config = dict(
    parallel_block=False,
    init_std_o=0.0045,
    lr_head=0.00828,
    max_grad_norm=1.0,
    final_lr_fraction=0.0,
)
Each number is 128 + 32 x the weight over the matrix's rms, rounded and kept within 0 to 255. Layers, rows and columns count from 0.

# layer 9 attention key, 256x256, rms 0.0546, rows 81-107, columns 128-255
[[151 111 118 131 134 147 125 131  86 152 139 152 120 116 119 156  73 125 129 165 159 152 104 176 122 139 157  88  91 110 113 121 176 148 169  94 134 143 149 106 103 120 131 123 100 135 124 108  93 110 105 141 118 159 147 154 112 155 119 137 128 131 121 143  82 122 109 118  71 154 113  74  95 100 158 116 132 118 145 132 155 171 161 130 107 128 118 105 151 168 166 148 123 112 180 106 149 175 116  85 124  89 156 150 142 124  88 135 130 130 135 127 103  82 171 130 103 137 112 139 157 177  76 166 106 135 126 109]
 [136 120 128  99 157 206 115  98 119 145 126 129 136 159  61 111 144 151 117 124 124 102 131 145 148 185  99 110  98 146 113 136 105 110 138 115 128 123 121 156 146 107  97 126 122 155 120 143  99  77 120 132 164 214 123 159 125 141 184 144  96 133 117  79  77 117 157 181 152 138 111 145 130 132 135 104 149  75 118 230 102 125 122 162 157 125 117 156 153 126 148 145 123 126 131 149 138 144 136  90 104 109  86 138 122 103 115 113 146 155 108 123  98 140 139 133 116 131 139 120 157  80 136 143 131 168 128 164]
 [125 140 140  70 155 146 118 188 149 109 126 142 106 131 194 141  54 101 132 123 174 174 152 159 119 143 112 120 108 136 153 126 152 107 139 160  62 134 127 138 137 146 114 176 136 146 154 140 145 131 143 104 137 153 104 160 127  58 115 121 176 143 105 136 154 151 136 122 132  99  99 101 128 125 117 185 127 189 108  69 135  90 149 104 133 100 126 124 136 125 146 139 150 106  66 102 111  90 120 161 112 121 100 145 121 111 107  92 170 143 157 128 175 110 132 144 101 100  94  71 121 112  76  96 170 172 116  97]
 [122 137 120 121 101  85 150  95 106 135 113  64 111 142 120 156 184 139  92 142 167 148 117 152 121 134 143 137 148 139 140 140 131 155 137 109 161 128 118 100  90 110  86 129 169  98 147 131 103 147 131 160  82 146 160 123 122 160 140 135 147 101 154 167 145 121 118 122 141 128 141 123 127 112 105  87 111 125  97 129 108 126  72 151 122 136 127 164 115 147 161 163 153 129 121  97 121 139 133 114 115 142 122 146 128 142 127  97 158 110 122 130 155  94 157  71 114  96 133 160 133 173 128  84 113 129 155 167]
 [ 88  87 150 104 140 122 114 116 153 123 137 143 107 154  97 117 124 186 158 113 106 145 128 127 120 123 151 101 118 135 116 115 111 122 103 106 153 153 110 133 147 174 179 120 138  98 119  83 124 141  79 143 138  96 169 118 152 120 136 131 117  69 109 161 100 141 165 110 134  88 130 159 102 127  85 125 138  88 117 144  97 151  98 143 139 135 146 131 111 156 117 152 138 157 130 129  98 120 152  80 140 110 110  96 168 108 154 162 183 119 149 108 155 126 149 101 168 157 141 127 134 168 164  84  71 108 114 133]
 [135  95 140 134 130 151 140 143 136 141 108  97 134 177 134 141 122 130 116 133 116 132 124 160  78 151 120 112 131 156 115 106 118 169 118 138 100 159 119 122 156  75 109 143 132 136 143 118 119 110 103 108 142 102  89 150  96 120 101 172 116 145 147 167 126 111 119 140 162  80 110 128 152 172 160  96 124 111 121 136 156 139 101 105 152 126  70 139 141 160 144 164  85 184  78 112 125 121 148 115 124 140 126 137 113 156 138 134 114 165 174 117 112 131 159 112 149 136 116 144 172 135 102 123 115 106 160 100]
 [ 82  98 142 126 154 170 109 155 136 123 100 125 119 105 160 145 135 128 101 179 159 118 155 102 123 148 109 152 138  97 146 168 141 143 156 157 129 120 100 143 134 180  99 130  95 111 155 186 105 144 125 132 176 165 138 120 164 167 103 146  91 117 143 107 175  60 104 178 153 102 158 118 110  92 105 139 106 141 141 113 110  78 192 148 172 123  71 165 126 122 145  72 137  80 106 130 187 158 108 161  84 177 151 138  92 157 176  95 152 113 115  82  85 137 100 114 127 135 144 139  75  99  90 154 186 155 111 125]
 [160 155 137 170  59 113 164 124 144 110 147 148 121 127 144 143 116  87 109 122 113 135 117 141 145 131 169 101 115 144 120 115 141 127 139 157 153 151 120 122 128  75 154 196 134 108 107 124 101 128 107 149 116 144 167 170 108 192 118 177 106  95 168 139  85 163 129  94 135 174 124  94 127 135 159  90 131 130 168 143 168 134 142 115  63 134 128  93 169 117 143 105 126 180 128 103 129 158 135 107 130 146 141  92 122 122  65 161  81 133  91 141 106 112 145 125 121 127 137 130 184 134 110 146  62 104 148 106]
 [117 135 112 144 158 133 129 173 112 107 119 157 172 148 117 170 114 117 138 121 141 138 103 112 127  93 141 157 163 103 138 117 132  93 161 101 149 108 131  90 121 147 120 164 162 117  93 144 111 143 113 155 139 148 123 146 102  94  78 132 115 142 117 123 105 138 100 117 133 129 125 155 159 103 155  79 139 125 133 126 149 137 103 123 165 136 135 134 150 130 121 121 103 106 166 124 165 149 143 112 118 132 121 150 161 134 117  94 153 106 158  70 105 117 172  89 105 149 120 167 114 193  86 138 117 120 148 109]
 [109 126 141 128 100 140 151 131 136 219 180 140 103  90  86  85 166  99 122 137  86 155 156 142 148 144 118 135 145  94 100 123  55 149  79  81 109 179  83  84 112 121 118  96 142 108 119  83 139 134 147 130 116 125 171 146 135 136 157 126 133 136 112 117 210  86 103 166  97 139 103  74 118 162 130 115 126 125 143 141 116 108 138  92 102 147 137  77 122 160 126 145 124 165 153 122 107 179 101 141 114 113 156 115 144 104 111 154 150 144 134 163 133 167 104 119 158 133 140 150 122 199 140 148  83 103 148 156]
 [130 123 160 161 114 150 170 113 124 157 105 127 125 131 122 125  97  95 125 143 103 147 138 142  90  98 150  68 153 153 126 109  98 127 110  90 155 138 107 132 114 154 122  96 137 145 149  87 137 120 114 114 120 142 115  80 126 172 116 113 124 129 114 140 106 126 124 142 110 141 105 125  95 111 126 135 133 138 127 132 146 198 116 122 182 128 155  99 144  90  57 191  71 127 161 121 101 111 166  97 129 151 113  90 155 136 108 155 114 167 161 122 133 141 147  91 174 118 141 145 164 160 172 131  88  93 169 137]
 [167 114 148 117  87 155 141 126 141 157 167  92  99 150 138 141 126 145 132 127 150 119 164 116 114 112 113 158 141 155 123  96 112 132 121 101 110  78 152 131  88 103  81 114 147 135 134 140 169 150 122 123 162 160 146 152 145 146 149 188  70 110 117 120 120 118 112 144 121  85 152 125  93 114 144 110 122  95 163 159 106 108 116 130 147 115 115 143 101 114 133 122 139  84 166 142 132 156 141 122 167 108 109 151 180 128 152 126 140  86 126 116  84 107 123 132 139  98  81 120 130 105 152 125 131 109 136 145]
 [134 124 129 131 135 138 160  84 136 135 136  95 114 132 140 132 133 164 134 146 113 122 145 124 135  97 156 193 175 133 128  80 112  98 153 131 134 137 133  89  74 143 126 128 189 110 120 157 125 101 120 134 105  52 104  74 144 124 123 145 152 104 111 135 114 106 142 112 117 123 126 130 100 116  90 150 117 105 101 104 138 167 104 147 137 124 129 130 144 114 127 100 126 130 140 119  99 128 103 130 133 137 116  87 112 167 122 155 137  89 147 173 159 118 133 137 169 127 169 134 129 173 118 122 115 128 169 119]
 [ 92 113 179 127 143 152 170 112 195 119 102  90 118 134  93 108 125 163 149 111 100 144 127 127  93 178 133 107 112 121 128 113 137 161 128 158 143 110 162 128 124 108 174 113 126  98  96 126 101 150 139 107  94  91 128 138 111 148 124 122 163  96  85 167 143 149 150 138 134 133 111 113  98 167 122 120 121 127  99 107 125 106 100 124 170 125 139 124 134 159 159 116 159 178 136 144 113 127 117  77 115 127 137 115 117 126 137 152 122 152 127 134 132 121 139 131 147 147 124 130 111 131 105 123  67 107 136 157]
 [160 153 138 108  96 153 119 154  97 125 113 145 116 138  84  97 154 101 129 142 113 147 121 131 164 148 167 113 135  77 142 134  75 140 102 115 105 147 104 147 169 182 135 128  94 141 104 161 127 107 121 130 116 107 126 150 135 115 143  98 126 163 132 142 141 111 106 137 111 102 135 100 146 141 101 132 128  96  99 106  95 109 158 166  98 157 128 156  97 170  96 174 137 136 140 126 112 147  91 123  84 134 168 112 101 112 168 107 142 145 135 114 146 113 136 103 149 113 154 152 113 131 140 149 108 129 122 134]
 [136  80 149 156 100 169 152 151  75 144 129 130 151 155 107 136 172  81 169 108 155  98 130 131 123 147 179 166 174 131  80 117 128  89 115 109 129 145 156 103 135  67 107 117 145  94 142 123 121  75  96 105  93 124 153 134 110 172 138 158 119 117 142 134  79 199 131  92 138 120 131 151 112 128 122  83 119  91 148 157 190 160 135 107 110 102 151 106 130  95 110 114 144 158 103 134  76 122 116  77 127 135 112 146 116 134 120 141 159 167 103  90 167  98  69  96 115 112 129 103 176 128 106 153 128 120 159 106]
 [ 78 113 155 138 140  96  48  97 129 112 119 110 138 121 107 154  99 122  91 137 115 145 128 101 159 101  72 132  98  99 139 164 181 120 139 125 129 108 121 190 105 150 135 118 128 120 175 161 134 108 117 128 122 129 118 115 195 140 160 179  96 128 135 153 156 131 116 139 136 150 157 107 152  79 155 118 123 133 147 135 109 114 137 120 127 101 127 145 100 146 141 132 170 114 145 120 137 138 129 143  97 172 131 158  99 112 111 110 121  94 121 164 128 135 136 132 130 110 130 103 101  93 151 115 122 162 128 117]
 [ 92 144 139 142 130  81 133 121  79  72 110 118 127 137  81 184 158 137  83  97  96 139 123 119  78 133 137  99  99 140 149 116 154 118 182 112 166 160  93 138 164 107  61 166 173 107 140  86 124 119 164 105 117 110 150 104 128 190 119 152 146 107 139 130 115 140 144 133  96 127  85  98 122  93 102 155 109 167 100 101 172 104  92 120 171 138 101 119 122 117 147 157  98 116 130  89 133 133 159 147 122 205 148 124 145 120 130 140 155 114  86 118 135 140 124 129 123 132 153 105 136 135 131  91 169 156 180  92]
 [123 153 152 106 112 166 164  96 178 145  75 104  92 165  73 138 138  79 126 125 147 131 144  73 147 106 155 199 145 161 119 109 161 160 138 130  89 136 119 181 112 121 156 153 134 131 122 146 129  92 150 102  88 108 130  95 137 118 135 116  80  91  82 147 135 106 100  96 179 125 122  74 117 131  78 117 164 152  99 133 111  72 120 100 128 156 102 161 173 124 124 132 143  79  95  96  97  54 113 127 110 130 154 128  88 119 131 132 102 124 146 164 121 142 114 145 156 123 115 160 149 164 104 117 126 138 191 129]
 [149 143 143 156 132 147  79  84 103 125 163 113 167 177 152  90 136 138  60 138 100  89 132 150 136  79 122 138 153 151 178 113 181  81 142  84 142  85 130 135  94 163 124 168 145 103 133 143 131  89 126 156 107 117 108 118 144 102 157 144 177 146 122 146  97 131 150 130  96 122 200 114 166 109 166 153 129  80 123 140 110 133  49 120  82 111 144 127 128 196 109  59 111  89 145 147 147 163 106 170 144 115 170 151 154 162  80 135 109 100 140 208 171 151 126 158 135 114 158 131 149  98 129 150 106 107 124 139]
 [ 99  86 137 162 121 159 125 164  96 141 101 117 148 121 117  93 151 165 188 146 122 150 132 133 111 152 126 176  93 138 131 136 157 186  93 140 147  73 169  99 152 119 146 121 150 111  89 121 155 166 116  78 153 100  91  83 133  94 143 135  91 118 149 164 122 148 117 147  90 121 121  94 112 140 141 111  89 142 134 140 152 124  99 174 152 119 125 140  83 102 167 104 160 149 181  89  93 115 131 116 117 110 130 112 107 136 109 163 143 132 133 157 136 150 167 128 111 105  87 113 150  89 118  89  76 148 133 156]
 [114  95 142 123 136 119 134 163 133 158 103 145 109 135 123 178 101 140 158  89 165 125  76 181 135 145 171 100  88 116 167 115  80 105 143 113  77 181 173 123 147 118 143  78 153 145 153 195 130 146 175 149 168 114 127 123 108 151 123  97 128 103 150 125  83 145 114  90  79  62  97  95  81 120 150 106 122 143  73  86 115 134 158 131 107 121 130 139 107  86 130 117 162  68 110 120 185 141 115  97 160 129  93 137 151 132 161 161 172 129 139  78 115  97 104 117 115 155 115 118  83 136 162 172 174 102  92 114]
 [130 136  84 197 113 150 124 123 182  96 109 126 131 140 129 148 125 112 126 133 121 102 123 135 188 102 143 102 116 152 139 193 133 146 153 176 170 161 147 224  92 131 158 121 107 139  85 143 151 136 108 140 145 123 107 118 122 109 111 113 129  96  79 110 142 160 178 144 169 167 116 140 153 120 107 104 141  91 108  90 117 162 117 108 123 166 129 133 147 136 126 149 122  84 113 151 150 122 167  94  97  97 158 107  80 172 131 112 113 131  89 165 116 151 195 127 129 132 129 167  99 186 106 114 129 114 101 164]
 [144  99 121 167  73 139 139 117 103 142  97 134  73 107 129 106 127  63 145 142 140 142 121 127 125 134 153  89 194 134 121 173 117 152 140 124 135 105 112 164 123 129 149 127 141 100 145 119 138 153  98 109 136 164 105 169 139 166 161 141 120 101 102 161 179 102 138 137 125 106 149 150 118 163 106  90 130 133 169 114 139 150 147 119 138 144 153 127  89 140 159 153 120 129  87 104  99 144 130 113 102 109 113 123  97 123 114 100 112 169  89 197 122 121 173 111 106 121 129 131 116 128 134  91  74  85 102 137]
 [ 99 143 139 119 116 144  98 126  99  35 177 178 127 130 140 158 117 140 108  81 139 113 136 149  94 134 154 119  75 117 124 123 134 129 137 172 174 125 155 141 135 108  95 177 143 133 142  64 138 125 125 112 191 134 110 103 155 100 104  77 124 141 138 127 124 164 127 137 147 123 128 112 122  92 121 162 111 154  94 120 144 160  90 151 128 164 132 118 129  97 111 134 139 111 138 165 139 122 130 129 143  91 129 147 159 126 162 151 120 114 140 118 135 162 145 150 122 103 124 113  91 105 133  63 108 171 175 160]
 [168  86 110 167 135 142 108 186 136 152 165 140  91 134 110  90 169 166 146  99 128 146 110 122 104 142 106  99 127 141 143 194 147 137 101 139 127 165 119  74 156 162 122 156 107 162 130  94 130 134  81 103 158 147 156 104 112 159 116 139 150 128 163  98 120 113 117  93 119 102 137 120 132 121 137 136 118 101 119 165 131 180  85 131 155  99 128 144 114 117 156 112 100 125 112 130  95 137 120 154 118  86 125 123 130 139 136 142 127 182 109 142 102 126  69  93 144 132 158 122 167 160 147  91 128 121  80 120]
 [136 126 114 169 126 110 112 100  98 139  75 116 118 151 109  82 118 120 112 114 124  88 171 106  65 129  87 176 170 172 134 111 137 119  92 144 147 153 155 144 125  94 120 113 179 136 134 112 141  91 144 106 146 110 138 124 138 162 127 139 131 118 139 114 130  97 121 163 133 154  75 102 138 173 148 113  72 101 152 128 145 105 145 130 122 127 112 104 154 162 117 116 100 143  85  92 127  74 151 120 115 122 119 123 129  73 136 123  98  97 130 127 145 144 121 139 150 111 130 104 153 117 144 185 122 132 156 130]]
# layer 9 attention query, 256x256, rms 0.0591, rows 82-108, columns 128-255
[[114 151 125 116 153 209 109  81 124 131 116 126 110 177  87 133  94 148 143 139 148 123 136 135 128 168 124 126 131 155 120 140  98 118 148 126 131 139 127 132 127 110 114 116 125 174 125 116 133 103  97 160 163 200 164 151 163 148 169 116 103 116 154 108  85 130 187 146 153 145 121 147 115 157 141 138 158  94  76 176 127 124 139 132 159  85 112 145 147 143 177 144 125 134 145 115 158  92 101  98 101 123 125 142 118 122  72 126 118 179  85  99 108 167 150 117 113 123  94 103 162 104 152 142 138 167 134 155]
 [136 123 122 120 140 135 122 162 139 123 100 142  94 159 195  90  39 112 115 130 131 150 137 140 128 158 143 133 140 129 137  79 131 133 128 161  76 145 111 107 122 142 108 151 133 164 154 106 147 110 138  99 138 168 120 174 162  87 100 143 171 121  94 162 178 146 137 106 137 108  94 129 134 120 129 198 132 169 109  73 152  89 180 100 132 122  69 114 136 108 144 148 124 120  62 117 110  94 126 124 104 125 105 166  95 139 127 123 145 159 148 155 193  99 100 168 109 125 123 101  82 102  86 102 134 145 127 124]
 [128 138 106 108 127 108 146  94  99 140 153  57 122  91  60 158 162 129  75  97 150 150 146 146 133 117 119 152 141 140 137 108  93 143 136 117 161 108 107 100 136 114  81 138 160  89 107 111 125 157 110 171  77 103 173 130 111 158 151 136 158 128 145 143 140 137 117 122 119 108 151 113 132  99 126 108 111 155  75 124 127  90  90  97 104 137 137 141 150 166 102 150 134 143 138 109  81 129 126 145 153 154 114 138 130 127 108 134 140 100 104 106 175 101 149  63 118 117 145 118 108 145 156  91 120 123 154 143]
 [141  91 145 106 122 103 119 100 115 132 118 110 123 143 113 105 117 142 169 112 149 165 151 155 128  99 141  91 110 129 146 117 145 153  75 113 141 129 153 111 134 177 166 119 134 101 130 132 142 147  98 128 160  94  95 107 128 126 141 157 120  75 106 168  88 105 138  98 148  97 160 135 153 145 101 176 147 114 105 163 109 134 102 157 128 157 121 127  91 169 134 145 119 142 118 135  87 144 119  92 143 146  94 106 177  91 149 140 158 133 161  97 115 139 130 101 162 120 144 141 115 179 149  94 131 116 107 155]
 [136  95 119 123 124 149 116 134 115 109 122 135 165 172 144 150 119 135  92 135 142 139 117 116  84 132 114 116 132 130 139 142 115 153 158 112 127 168 116 103 160  97 121 188 136  98 163 150 140 117 128 142 115 103 109 135 119 139 107 128  84 127 116 104 115 116 111 102 125  64 105 131 160 165 121 129 138  97  95 123 116 138 105 101 146 100  90 144 155 145 133 162  65 124 109 109 159 108 148 127 135 128 155 107 133 134 106 159 117 141 147 135  98 107 139  89 147 116 133 109 141 122 105 149 130 131 140  90]
 [ 89 117 118  94 189 161 109 139 172 134  89 128 136 123 163 117 132 141  80 167 131 108 148  80 147 117  98 141 131 112 144 196 131 102 163 177 133 133  97 158 153 160  94 122  84 142 187 177 108 145 127 100 140 140 129 134 169 124  91 135  98 105 155 120 146 114 121 160 128 127 151 129  97  90 112 155 122 119 117 115 116  89 147 135 173 158  83 132 140 104 135  76 131 101  94 158 133 145 158 133 100 178 130 142 113 163 150 113 157 119 117 109 127 140  95 124 139 180 157 119 116 124  98 157 153 163 102 142]
 [105 181 147 138  60 100 159 142 122  97 159 155 118 113 130 145 141  87  91 111 155 109 121 136 126 112 156 104 119 137 120  89 163 103 151 115 158 165 127 130 119  97 126 176 142  99 112 113 104 148 111 159 132 117 144 163 146 128 124 140  95 140 171 100  94 153 102  99 102 155 127 126 118 112 142  85 118 136 183 117 131 147  83 128  67 112 115 128 168 118 158 116 140 112 133 103 132 176 116  90 132 115  99 111  81 117  93 139  91 130 120 148 119 129 126 143 149 145 111 134 171 132 141 159 115 105 150  95]
 [129 144 128 172 138 143 122 151  96  98  97 137 151 112 131 165 122  91 115 110 130 147 127 161 123 142 136 139 187 107 146 104  89 134 143 149 112  93 116  98 111 134 127 138 180 120 125 146  94 147 135 115 148 129 119 170  60 136 123 139  81 152 105 133 111 128 127 147 156 134 133 158 145 105 139  96 133 139 115 142 156  83 154 136 161 147 171 109 149 143 127 139 132 119 117 106 109 172 119 137  93 169 148 154 139 137 134 124 172 105 137  76 135 115 156  91 123 116 109 172 116 121  97 153 128 123 122 149]
 [117  97 139 108  88 151 127 135 129 191 177 119 108 108  96 126 163 119 123 130  74 186 148 126 102 134 122 112 105  99  92 142 136 108 104  71 111 173 106 110 110 143 109 115 146 124 135  98 102 150 176 152 123  82 181 147 147 130 137 142 132 120 138 139 139  91  78 150 132 107  83 104 127 133  92 112 109  47 155 106  91 143 117 106  97 135 107 128 129 165 171 116 109 121 150 134  88 186 147 135 135 101 161 105 148  83 127 113 144 141 135 157 116 164  74 150 142 160 126 168 128 168 136 148 112 133 133 138]
 [118  97 113 136  86 112 126 150 104 134 131 139 124 131 116 163 133 130 129 128 130 169 131 167  84 110 135  92  96 143  89 116 129 113 132  85 161 179 138 127 112 159 122 149 136 131 151 124 142 164 130 122 116 115 112  69 124 140 104 144 105 115 112  93 106  90  83 115  91 117 108  86 120  95 118 101 122  76 139 134 133 167 100 146 159 167 137 110 128 128  91 163 102 124 152 118 171 150 180 128 137 107 115 110 143 115 130 130 146 168 196 145  80 139 156  85 189 108 113 130 138 169 172 119 141  92 120 133]
 [169 131 123  68 103 157 133 122 127 132 144 110 105 130 159 130 136 118 112 148 153 137 143  94 121 143  94 161 153 167 160 128 122 149 112 146 106  76 134 123  66  95  79 108 155 136 136 168 131 139  91 133 162 143 160 153 120 175 129 129 117 139 116 116 147 114 118 104 129  97 185  99  61 111 121 122 112 115 147 174 102  73 122 141 161 133  91 115 126 127 153 128 137 158 166 148 154 138 124 105 175 134 107 140 176 144 129 132 125  85 112 121  69 107 121 103 153 113  90 126 115 139 147 124 114 123 130 103]
 [135 112 108 129 130 102 167 122 113 150 161  76 143 113 127 139 100 180 118 173 133 148 154 120 133  98 124 199 154  95 149  90 161 111 129 144 120 107 164  97  78 146 148  84 163 108 114 141 110 113 134 136  98  97 118 107 143 114 138 113 147 114 105 151  85 123 159 112 137  97 132 121 159 109 106 117 134 140  81 106 167 127 133 154 142 127 142 132 169 150 117 124 145 141 129 148 122 135 131 133 120 160  90 108  89 139 170 141 150  60 150 121 159 130 134 129 125 143 159 133 119 167 145 136 144 121 149 147]
 [120 131 151  93 146 160 132 115 160 112  90 123 100 158 112 105 119 118 174 136 162 150 126 106 119 158 174 111 114 115 127 117 136 144 165 122 175 121 136 164 145 121 172 134 148  88  87 163 153 102 124 126 135  81 108 104 143  95 138 126 146  95 110 153 125 125 154  94 138 140 132 115 130 143 110 105  88 110 116 115  99 119 103 109 176 115 133 144 132 150 169 129 122 119 167 162 131 128 129 112 126 115 129 107 143 134 140 150 114 178 166 142 118 116 134 124 151 168 120 152  89 148 122 148 123 136 135 166]
 [134 159 106  91 127 160  77 117 146 145 135 164 166 104  73 134 152  97 138 169 110 168 136 124 133 108 161  99 121  73 155 155  83 112 129 118 147 155 108 104 174 186 135 156  91 164 143 126 133 147 112 157 114 112 135 113 117 116 119  90 105 135 133 130  86 126 125 144  94 142 109 137 115 143  95 126 153 103  97 103  84 129 130 120  86 144 140 154 104 145  89 134 111 141 127 141 117 130 102 114 118 124 147 135 138 125 122 118 142 149 138 116 133 102 118 101 144 123 124 138 114 127 136 169 127  96  98 165]
 [121  87 134 172  58 154 109 154  82 123 113 126 159 131 133 105 140 120 155 147 170 149 148 140 126 159 176 180 117 130  83 149 110 101 137 114 116 160 183 109 105  71 158 163 157  98 126 139 107  92 116 123  87 165 130 127 145 158 143 118  99 114 149 114  74 137 148  76 135 104 149 101 134 163 153  69  98  94 136 175 152 146 167 138 134 121 100 169 117  93 136 129 182 130 126 114 131 133 116 136 144 133 102 135 123 142 121 121 132 165 106 107 155 123  77 106 112  99 131 116 165 155  73 142 121 128 137 119]
 [ 92 124 132 146 170  93  83  86 124 114  89 101 128 118 122 112 118 107 103 136 154 106 119  87 159  76  92 130 137 123 152 180 154  78 107 132 128  97 141 175 112 144 122 108 126 127 176 134 158 117 164 134 122 149 111 129 177 134 120 150 132 146 122 127 166 133 140 128 153 143 113 115 139  73 116 159 115 130 146 133 135 123 134 100 108 145 117 122 103 127 143 129 165 113 140 121  89 130 139 133 131 151 114 180 140 111  85 149 126 114 139 152 126 155 140 123 127 152 135 102 135 100 154 118 134 174 155 140]
 [101 161 143 142 105  85 125 139 109 112  99 129 108 137  87 153 164 187  80  86 102 161 148 131 143 153 125 122 107 119 126 119 136 128 176  74 162 127 128 133 159 127  56 180 133 119 145 115  96 134 160  90  96 120 127 117 131 185 125 136 130  86 115 100 124 143 107 161 103 135  69  97 132  92 157 131 120 166 108 158 174 126  90 135 153 168  84 111 106 150 187 167 132 123 136  82 135 128 154 128 110 162 143 157 128 155 116 125 135  94 104 118 170 137 121 118 129 157 164 141 147 118 177  73 144 119 130 105]
 [167 109 118 102 130 151 142  98 142 158  93 103 121 170  92 135 100  87 162 151 150 126 183  91 130 112 160 204 124 153 126 106 125 184 134 101  89 144 149 163 144 104 189 131 115 191 144 143 139 137 155 102 125  76  86  97 138 113 153 117  98 105 112 154 145 106 119  99 132 121  95  75 131 161  79 126 158 158 109 128 124  76 130 121 147 167 123 136 163  98  95 122 139 124  80 118  92 100 109 130 128 112 141 133 120 153 136 125 117 131 118 125 129 121 104 135 156 133 167 134 116 126 148 123 162 169 154 107]
 [155 144 130 133 117 106  84 106 137 115 136 117 150 179 160  85 124 119 110 165 111  79  96 129 126  86 116 120 151 146 188 119 196 102 142 118 137  72 148 136 122 175 125 147 155 106 131 119 139 133 128 150  90 116  88 125 137 136 151 128 153 133  93 147 101  66 139 137 112 130 177  83 188 110 163 167 144  91 161 110 116 151 107  94 114  93 148 129 112 125 130 104 138 109 116 157 130 154 105 131  99 129 137 145 172 148 114 121 110 100 124 156 178 141 152 147 142  78 129 108 130  90 182 143 118 131 126 135]
 [105  93 135 148 137 141 128 159  84 128 112 119 152 112 118 104 116 161 159 177 153 150 130 121 129 101 135 180 151 122 114 134 144 172 104 131 112  90 127  79 168 124 129 141 149  81 114 132 202 141 125 126 160 118 102  92 147  86 132 144  96 101 142 152 137 178 123 141 128 127 149 105 123 114 148 154 102 150 122 170 136 106 121 179 131 122 140 154  51 124 184 119 134 124 165  98  87 114 126 117 147 126 165 105  98 136 107 126 119 108 124 142 117 144 169 100 102 107  88 118 129 106 102  97 125 149 109 141]
 [124 136 130 121 127 108 124 190 129 119 128  99  78 142 137 131 131 144 128 125 123 149  75 149 167 129 137 112 135 116 160 104  90  87 113  90 122 159 137  94 137  91 115  74 131 148 114 183 149 102 103 175 161 159 117 127 102 146 130 128 156 113 150 150 102 157 133 103  96 139 119 115 107 114 135 104 142 118  83  94  93 147 143 155 115 149 100 111 146  83  94  97 101 128 118  94 187 113 132  94 151 127  70 154 122 142 137 135 152 119 160  94 145  88 142 145  98 185 156 118  99 158 114 138 147 111 107 125]
 [128 169 105 188 117 126 156 105 180 108 134 115 142 143 107 157 103  86 120 123 116 133 151 142 171 113 109 109 138 125 120 187  95 179 120 169 137 146 143 208 102 154 184 133 120 120 121 136 141 153 121 137 149 121 131 131  89  90  90 107  99 121  76 100 115 133 155 143 142 155 102 129 117 135 120 108 150 131 113 116 158 147 130  84 116 134 141 125 182 139 123 176 144 114 110 183 122 116 120 116  90  90 149  99  70 153 114 126 114 118  99 123  91 136 202 118  99 144 115 158 141 141 115 143 110 100 108 188]
 [141 117  88 156 120 124 148 120 137 118 104 143 102  72 110 128 131 126 110 112 168 130 124 130 110 126 115  87 121 125 126 157  94  95 105  99 126 117 100 164 126  92 156 147 142  84 142 112 125 157 111 111 146 120 112 154 135 106 102 151 106 102 118 131 122 117 105  89  89 123 108 128 120 157  80  97 140 115 129 112 134 140 124 131 109 154 151 128 138 142 143 142 112 143 121 141  84 111 143 123 133  93 119 145  97  85 135 119 121 150 106 216  95 120 160 111  94 136 120 128 107 155 140 117 111  94 116 119]
 [131 130 150 133 124 127 116 135  86  70 158 149  99 134 157 130  71 148 119 101 149 107 118 102  96 145 122  92 113 121 120 122 155 138 146 170 141 110 154 126 118 113  71 171 166 122 127 116 156 127 134  95 180 131 106  89 138  99 134 119 140 163 112 132 117 177  97 124 141 107 113 125 155 104 151 161 135 163 100 160 130 122 135 151 141 132 121 109 129  89 118 162 160 122 149 162 177 136 108 109 139 116 108 127 129 156 155 117 141  99 128 123 132 130 135 157 110 107 130 122  77 103 117  58 114 138 160 154]
 [182  82 123 178 110 131  99 132 132 150 153 140 138 113 134 105 146 161 136 135 155 165 108 161 130 135 122  91 114 135 143 189 110 175  95 160 129 137 103 108 121 159  99 136 156 134 151 111 121 144 108  65 155 157 130  97 107 183 151 134 147 130 164  82 112  85 127  94 119 124 157  92 128 124 163 137 110 139 107 160 159 159 130 138 145 156 131 137 103  91 158 127 152 137  94 125 123 152  99 147 112  99 127 108 100 118 170 139 115 171 113 137 110 128  88  85 110  97 149 120 120 168 140 117 162  84 101 153]
 [125 135 120 169  85 129 127 139 118 137 121 115 135 115 132  91 119 115 116 138 123 109 148 131 111 136 118 148 131 167 128 116 146  74 106 140 125 140 143 108 147  69 120 119 136 117 151 113 105 108 167  96 120 111 144 119 144 169 148  91 127  82 113  85 120 112 123 168 123 109  93 116 140 147 126 106  89 133 164 114 143 109 119 146 114 130 133 124 131 142 162 114 101 147 111  89 136 124 142 160 129 127 134 153 178 114 118 140  95 122 142  94 175 167  98 110 191 119 125  92 157 120 139 167 141 168 113 100]
 [132 116 114 142 134  94 143  79 146 169 166 128  95  86 137 112 124 139 136 107 134  91 180 130 119 101 105 127 114 109 146  69 114  81 129 126 123 144 153 135 147 120 143 113 108  87 108 108 150 124 138 111 134 136 132 150 158 174 138  94 145  80 154 120 149 131 128 144 103 161 177 128  76 146 123 134 123 103 147 174 161 133 162 127 147 139 171 138  80 143 104 121 123 149 114 104 119 121 143 137 137 132 121 127 153  83 127 104 109 112 132 129 129 106 139 114 143 162 104  97 130 105 144 102 127 163 131 112]]